{"num_hidden_layers": 9, "hidden_size": 512, "num_attention_heads": 4, "num_key_value_heads": 1, "head_dim": 128, "intermediate_size": 1344, "vocab_size": 37674, "hidden_act": "swiglu", "norm": "rmsnorm", "norm_place": "pre", "norm_eps": 1e-05, "positions": "rope", "rope_theta": 10000.0, "rope_fraction": 1.0, "qk_norm": true, "attn_scale": 0.0884, "bias": "none", "tie_word_embeddings": false, "parallel_block": false, "extras": ["capped logits"], "init": "uniform", "init_std_qkv": 0.0225, "init_std_o": 0.0, "init_std_up": 0.0225, "init_std_down": 0.0, "optimizer": "soap_variant", "learning_rate": 0.00388, "lr_mult_o": 1.39, "lr_mult_up": 1.42, "beta1": 0.95, "beta2": 0.98, "lr_head": 0.00587, "max_grad_norm": 2.0, "warmup_steps": 148, "schedule": "wsd", "decay_fraction": 0.311, "decay_shape": "linear", "final_lr_fraction": 0.1, "batch_tokens": 262144, "max_seq_len": 1024, "doc_mask": true, "train_tokens": 1198000000, "max_steps": 4571, "dataset": "wikipedia_en"}
Each number is 50 + 12 x the weight over its row's rms, rounded and kept within 0 to 99. Layers, rows and columns count from 0. The size before them is the row's rms in percent of the matrix's.

# k: layer 3 attention key, 128x512, rms 0.199, rows 72-81, columns 64-127
# q: layer 3 attention query, 512x512, rms 0.21, rows 73-82,201-210,329-338,457-465, columns 64-127
k72 088:40 67 45 44 45 62 53 64 48 33 68 56 46 33 42 43 43 42 49 59 72 53 32 86 60 62 40 45 47 66 50 58 56 49 62 55 22 23 43 64 48 35 59 33 42 28 44 53 57 40 28 63 72 52 35 38 74 79 54 49 41 69 54 57
q73 095:57 48 41 47 38 54 52 62 58 44 29 42 41 69 56 40 33 50 65 61 60 56 55 45 53 43 28 72 51 56 62 49 42 25 58 34 65 66 47 26 46 44 53 69 60 66 53 49 54 45 47 17 39 24 45 69 48 63 27 58 34 45 53 70
q201 103:43 33 46 60 55 52 71 28 51 54 30 50 48 65 65 62 35 50 30 38 37 44 62 52 51 60 36 97 36 48 69 54 65 56 21 29 44 78 40 67 37 40 43 62 54 58 41 43 34 52 53 41 45 44 43 51 66 56 54 45 43 59 53 58
q329 091:55 54 72 67 52 56 36 67 61 47 33 56 59 48 59 41 56 48 58 39 38 58 51 33 41 49 50 39 74 52 41 63 39 54 60 47 47 25 66 30 41 46 31 49 43 42 53 67 44 31 55 26 57 69 53 53 64 67 83 52 55 62 48 62
q457 081:58 66 60 43 62 52 30 73 46 38 62 66 45 44 45 42 33 36 55 54 42 25 30 71 52 47 37 50 80 34 52 63 41 41 45 47 44 42 60 49 51 39 46 38 16 48 58 59 53 55 67 52 43 39 38 62 72 71 66 48 37 62 53 55
k73 083:62 49 31 39 45 42 50 26 57 58 23 27 34 64 64 39 41 59 49 33 57 57 49 63 39 55 91 47 47 46 66 49 45 33 44 67 57 55 60 37 69 57 50 33 46 60 53 52 46 49 53 52 52 45 48 60 10 38 51 54 57 40 74 35
q74 099:59 61 47 60 40 39 52 58 43 32 51 40 54 45 60 69 32 52 60 56 71 46 63 79 46 56 49 67 43 46 51 53 62 40 41 63 34 36 47 68 33 56 55 36 33 57 50 56 47 44 49 29 40 25 50 42 56 32 46 57 51 51 39 53
q202 105:59 51 40 57 52 53 40 50 58 62 48 55 49 58 63 43 62 57 42 35 62 48 48 79 37 49 43 59 56 57 50 59 41 51 54 63 51 46 38 48 63 58 28 38 34 61 54 49 63 36 48 76 46 50 55 39 42 52 46 56 66 51 57 51
q330 108:44 52 63 59 47 49 47 55 57 52 48 58 50 78 54 58 53 42 51 57 38 33 79 64 25 51 44 46 51 59 32 58 58 33 45 41 63 42 65 49 38 63 51 54 32 33 59 51 56 58 61 59 39 47 43 77 60 42 52 64 47 54 43 58
q458 090:49 65 42 50 39 43 64 40 70 55 46 40 34 56 47 53 57 46 63 36 56 53 44 59 44 41 41 45 64 50 52 40 61 47 37 49 58 48 40 59 59 65 47 50 50 36 40 44 54 49 35 47 45 31 48 46 43 65 62 54 42 40 25 62
k74 094:47 33 43 49 46 40 35 45 40 36 42 56 71 45 70 26 41 51 59 45 40 66 83 56 38 78 56 56 61 66 33 60 54 54 60 26 60 61 74 56 54 21 46 47 62 37 36 70 48 30 53 70 76 52 71 41 59 64 45 34 66 55 55 59
q75 096:45 40 63 67 54 29 37 44 53 60 21 44 41 63 39 58 41 49 42 55 40 28 72 61 45 70 54 47 47 36 43 56 28 29 49 37 55 36 69 28 63 44 47 52 57 67 47 60 47 43 68 60 52 55 69 46 53 64 48 43 43 64 62 34
q203 103:41 52 46 46 31 59 41 49 48 63 31 39 41 52 63 45 39 23 58 57 46 26 48 58 50 37 78 47 20 41 29 41 35 34 61 44 55 59 37 51 42 35 59 51 59 69 53 69 60 36 79 08 48 43 42 46 51 39 43 29 58 39 54 58
q331 102:66 61 40 47 45 60 39 34 41 44 73 49 48 37 59 47 26 58 54 69 47 32 50 57 41 37 33 41 41 56 34 46 44 42 54 51 52 59 57 58 56 32 46 18 41 64 50 52 49 33 40 68 48 47 42 45 48 61 31 44 41 59 46 39
q459 088:52 42 51 51 68 60 33 51 50 46 53 52 53 30 58 45 39 37 36 68 46 45 38 58 48 61 55 50 60 52 40 63 35 47 40 61 64 39 69 55 65 71 51 45 63 74 73 48 41 39 70 65 35 47 55 33 61 46 42 31 54 51 66 48
k75 094:76 48 44 73 55 46 59 58 54 32 48 51 51 54 45 63 60 64 53 34 33 67 31 53 45 44 52 35 45 38 39 64 48 79 60 61 38 41 40 32 31 39 39 50 52 50 44 34 55 35 56 65 60 53 54 72 41 31 53 54 25 52 34 49
q76 094:48 55 60 43 44 53 47 64 45 35 34 58 44 56 44 44 48 62 33 74 53 51 26 38 49 28 48 42 47 53 35 29 35 28 56 47 51 60 24 45 55 40 48 41 73 35 41 33 16 57 38 60 37 78 65 46 64 49 34 30 47 42 73 40
q204 085:33 45 51 49 50 83 44 62 49 49 40 43 58 53 46 34 61 62 44 53 33 58 52 49 53 72 42 71 47 44 53 43 61 33 44 59 48 65 23 77 69 51 39 45 77 53 47 49 27 57 62 31 54 76 75 67 57 49 52 59 63 36 56 48
q332 083:51 44 69 60 49 62 63 67 29 66 31 69 58 44 27 44 78 48 23 59 75 79 83 61 60 65 44 41 38 60 40 39 39 61 35 43 56 54 14 56 41 58 48 44 45 39 42 69 35 66 72 41 53 68 57 41 65 64 53 44 54 55 47 33
q460 070:47 51 59 21 52 26 45 36 53 71 52 45 37 65 44 61 64 63 39 63 61 78 51 44 66 58 63 46 33 73 57 44 47 46 51 41 65 71 28 45 44 41 51 26 43 58 62 46 36 57 62 49 56 69 51 31 66 36 32 47 45 41 28 58
k76 092:32 73 39 43 32 62 34 29 40 65 43 45 44 45 34 49 32 61 51 32 34 39 22 67 37 35 49 56 70 55 70 45 63 57 57 69 64 53 50 60 42 53 34 46 57 51 52 49 55 56 54 58 62 45 68 50 28 47 47 45 66 68 70 57
q77 101:47 57 22 39 45 53 59 34 34 48 37 57 59 50 37 71 42 31 48 38 47 51 63 64 47 52 57 59 41 55 59 40 41 71 52 57 55 51 46 75 50 44 63 53 54 47 49 38 71 42 40 66 50 45 65 55 52 51 62 47 58 38 65 49
q205 098:56 66 37 34 41 72 39 35 35 53 47 55 67 40 48 77 53 58 54 58 42 19 54 70 54 43 46 29 43 40 68 51 30 52 54 47 55 41 49 53 69 43 39 40 50 35 42 33 60 59 42 57 48 51 38 48 48 56 56 70 40 39 28 54
q333 099:53 29 48 72 55 52 56 40 49 77 48 35 59 55 38 58 39 47 52 50 53 59 51 45 53 58 60 31 56 50 63 53 62 50 39 40 45 59 62 44 42 44 43 39 63 40 47 74 33 49 44 41 34 37 72 41 44 50 75 73 63 50 41 54
q461 081:46 57 52 71 66 61 61 54 61 52 44 44 50 52 39 81 45 50 44 43 56 40 69 58 31 53 46 36 52 55 76 51 38 85 41 68 38 38 76 53 51 59 51 34 50 71 48 46 43 27 46 60 57 40 66 59 34 66 75 46 57 56 75 51
k77 088:55 34 62 51 40 49 56 49 31 49 58 63 51 40 34 27 46 60 59 38 47 42 56 39 55 60 53 57 43 30 40 57 51 28 59 61 49 31 50 48 56 56 45 41 16 58 41 31 46 44 40 42 47 60 50 39 60 42 41 42 71 49 59 72
q78 101:73 50 68 59 54 41 52 53 42 86 43 44 61 34 50 51 50 66 68 53 52 34 26 46 49 50 35 62 50 41 69 63 61 35 63 63 48 40 68 45 60 39 47 42 31 74 51 33 40 62 24 43 54 68 57 44 56 57 55 59 54 36 58 50
q206 104:48 66 71 46 31 51 56 49 35 48 40 43 65 58 46 54 50 60 59 62 34 65 62 49 42 39 48 46 51 40 54 60 48 55 49 59 51 53 43 52 37 55 41 42 47 67 49 57 38 41 54 28 67 58 41 33 34 52 45 50 65 29 82 59
q334 095:60 48 40 63 41 52 44 50 35 57 39 61 46 62 37 53 35 67 41 45 32 55 30 50 35 41 48 52 38 46 63 77 57 58 64 63 29 19 40 42 65 62 46 60 56 62 40 42 70 30 46 42 49 39 53 49 32 37 45 69 64 37 66 60
q462 083:61 53 56 52 69 50 60 45 44 55 30 73 55 46 35 43 45 54 31 59 51 56 35 40 56 61 49 75 60 60 44 44 47 38 63 51 61 36 35 50 50 30 49 48 52 59 59 45 60 49 37 37 39 66 50 55 55 51 44 50 74 62 60 49
k78 095:24 29 32 54 51 46 64 56 60 30 62 44 55 52 31 63 37 34 75 59 61 64 45 55 54 47 42 19 59 37 50 40 80 43 27 35 52 62 59 65 45 49 70 41 73 55 56 55 41 38 58 38 52 57 66 45 50 38 37 49 70 76 30 50
q79 095:47 43 48 32 62 63 44 45 42 58 39 49 76 37 50 50 47 58 59 57 67 51 35 46 51 36 47 40 66 24 55 63 60 53 59 43 66 52 22 43 47 49 51 57 56 59 33 58 53 43 44 36 58 65 48 47 73 70 69 47 57 49 64 51
q207 105:57 62 59 38 77 56 75 47 54 67 74 48 69 33 44 53 58 49 35 52 55 52 38 70 33 61 53 85 73 54 63 47 77 57 48 34 61 35 42 41 66 65 69 54 20 55 61 62 54 28 57 33 66 57 41 61 50 48 48 57 55 78 39 45
q335 102:39 63 61 55 60 50 50 52 53 58 55 68 56 33 65 64 40 55 66 46 38 59 29 33 61 76 48 47 35 32 72 58 54 59 64 44 27 49 57 42 26 46 46 45 51 67 48 31 32 52 68 34 35 55 36 45 41 57 62 45 53 41 41 43
q463 088:58 42 43 51 68 56 37 59 41 41 45 84 64 36 39 57 47 48 59 36 45 61 44 56 38 56 36 58 36 45 56 68 77 40 44 55 40 45 58 38 37 57 63 34 44 71 34 63 45 64 66 39 46 51 59 61 29 66 45 61 48 57 38 66
k79 097:44 32 55 65 29 56 48 44 28 53 47 47 46 51 25 52 63 65 74 44 36 45 54 41 57 76 41 52 60 51 55 48 33 47 64 69 53 44 66 52 61 77 51 64 35 37 57 51 59 35 26 35 37 62 48 66 31 38 37 53 28 56 73 62
q80 083:58 53 42 44 55 60 31 58 56 56 48 43 48 51 59 37 46 51 47 54 62 45 55 58 62 43 60 61 56 36 37 44 25 55 57 65 62 36 57 40 57 40 40 62 75 59 84 44 56 42 57 58 54 38 45 70 45 44 44 50 68 48 55 58
q208 098:58 59 42 58 54 39 32 50 57 47 61 46 32 63 27 50 49 57 42 58 41 63 54 56 59 60 55 64 57 48 37 38 47 46 43 75 73 52 65 59 51 41 56 66 47 58 56 44 41 49 67 68 58 51 53 62 65 41 51 51 57 47 63 45
q336 093:45 53 53 65 71 44 40 55 52 42 50 43 62 33 44 53 42 50 48 48 47 60 61 49 45 55 39 63 37 37 62 39 60 62 44 52 29 48 36 31 58 48 60 40 53 91 55 39 49 46 53 56 61 54 81 43 38 54 29 36 48 22 50 42
q464 075:60 49 69 52 49 67 46 52 51 64 63 34 39 50 49 43 45 66 56 43 50 64 41 40 47 78 47 46 57 31 50 31 43 35 52 51 46 28 60 58 69 36 43 16 42 65 48 40 51 30 60 46 46 33 48 63 50 53 40 43 29 56 39 52
k80 090:23 40 61 61 46 50 63 53 67 37 68 55 48 50 51 36 65 57 33 80 46 45 43 53 26 39 19 56 51 60 43 55 32 42 51 46 50 50 53 55 44 65 52 61 58 60 49 75 59 43 45 54 48 53 40 36 28 71 46 69 37 45 35 46
q81 097:34 54 46 74 47 55 24 43 45 59 66 44 46 57 59 40 36 32 62 61 61 60 41 63 44 41 58 46 64 44 54 18 34 41 36 45 59 51 70 65 40 59 28 41 63 70 45 71 42 59 40 31 54 48 37 46 72 59 66 47 23 55 50 50
q209 097:45 51 50 58 47 18 29 39 51 55 57 52 59 48 65 52 13 39 44 61 34 68 55 48 63 66 56 35 33 72 36 42 57 55 51 51 63 62 12 32 52 51 55 34 15 52 41 58 44 48 43 70 51 45 45 60 28 40 58 48 49 65 41 67
q337 095:32 45 45 53 50 37 32 39 52 34 65 74 55 66 41 57 43 25 43 46 49 74 46 66 39 48 39 48 66 46 45 39 44 51 49 73 61 40 41 55 37 70 52 35 55 39 43 72 41 34 69 54 38 53 66 44 74 39 31 46 54 49 74 50
q465 082:36 42 71 51 35 63 52 38 43 48 39 53 49 75 56 38 58 34 24 40 50 52 61 52 39 54 52 51 32 34 43 46 34 32 46 58 50 49 60 76 48 32 65 54 44 39 40 70 41 33 60 57 53 56 51 42 53 61 42 37 54 54 55 53
k81 095:65 32 57 46 67 58 58 49 57 48 46 31 41 60 66 48 59 52 53 56 44 17 55 31 68 65 55 48 51 43 44 37 51 51 31 57 40 63 49 39 59 34 40 53 63 34 47 48 54 45 58 36 48 50 65 41 47 49 66 67 54 37 53 29
q82 092:46 53 34 52 42 54 32 32 42 47 39 52 33 53 56 34 59 55 62 52 34 57 37 56 52 28 36 50 54 34 56 43 51 36 58 37 59 52 42 65 54 44 34 48 39 40 52 40 56 45 42 52 63 53 51 40 59 46 52 42 31 40 66 75
q210 099:51 62 56 45 45 42 58 45 29 44 40 56 36 61 56 57 72 49 59 42 45 64 47 55 47 38 41 45 75 44 73 43 66 38 53 34 46 53 56 62 54 51 27 29 37 54 64 62 55 45 43 59 60 63 53 56 59 42 43 24 57 49 56 73
q338 099:73 45 38 39 56 66 52 45 33 49 53 44 61 37 52 73 34 29 42 53 27 38 30 66 83 58 31 72 39 44 39 26 41 71 59 31 52 61 72 53 46 50 39 55 41 53 44 41 32 44 61 42 53 72 63 55 37 51 44 55 40 62 73 45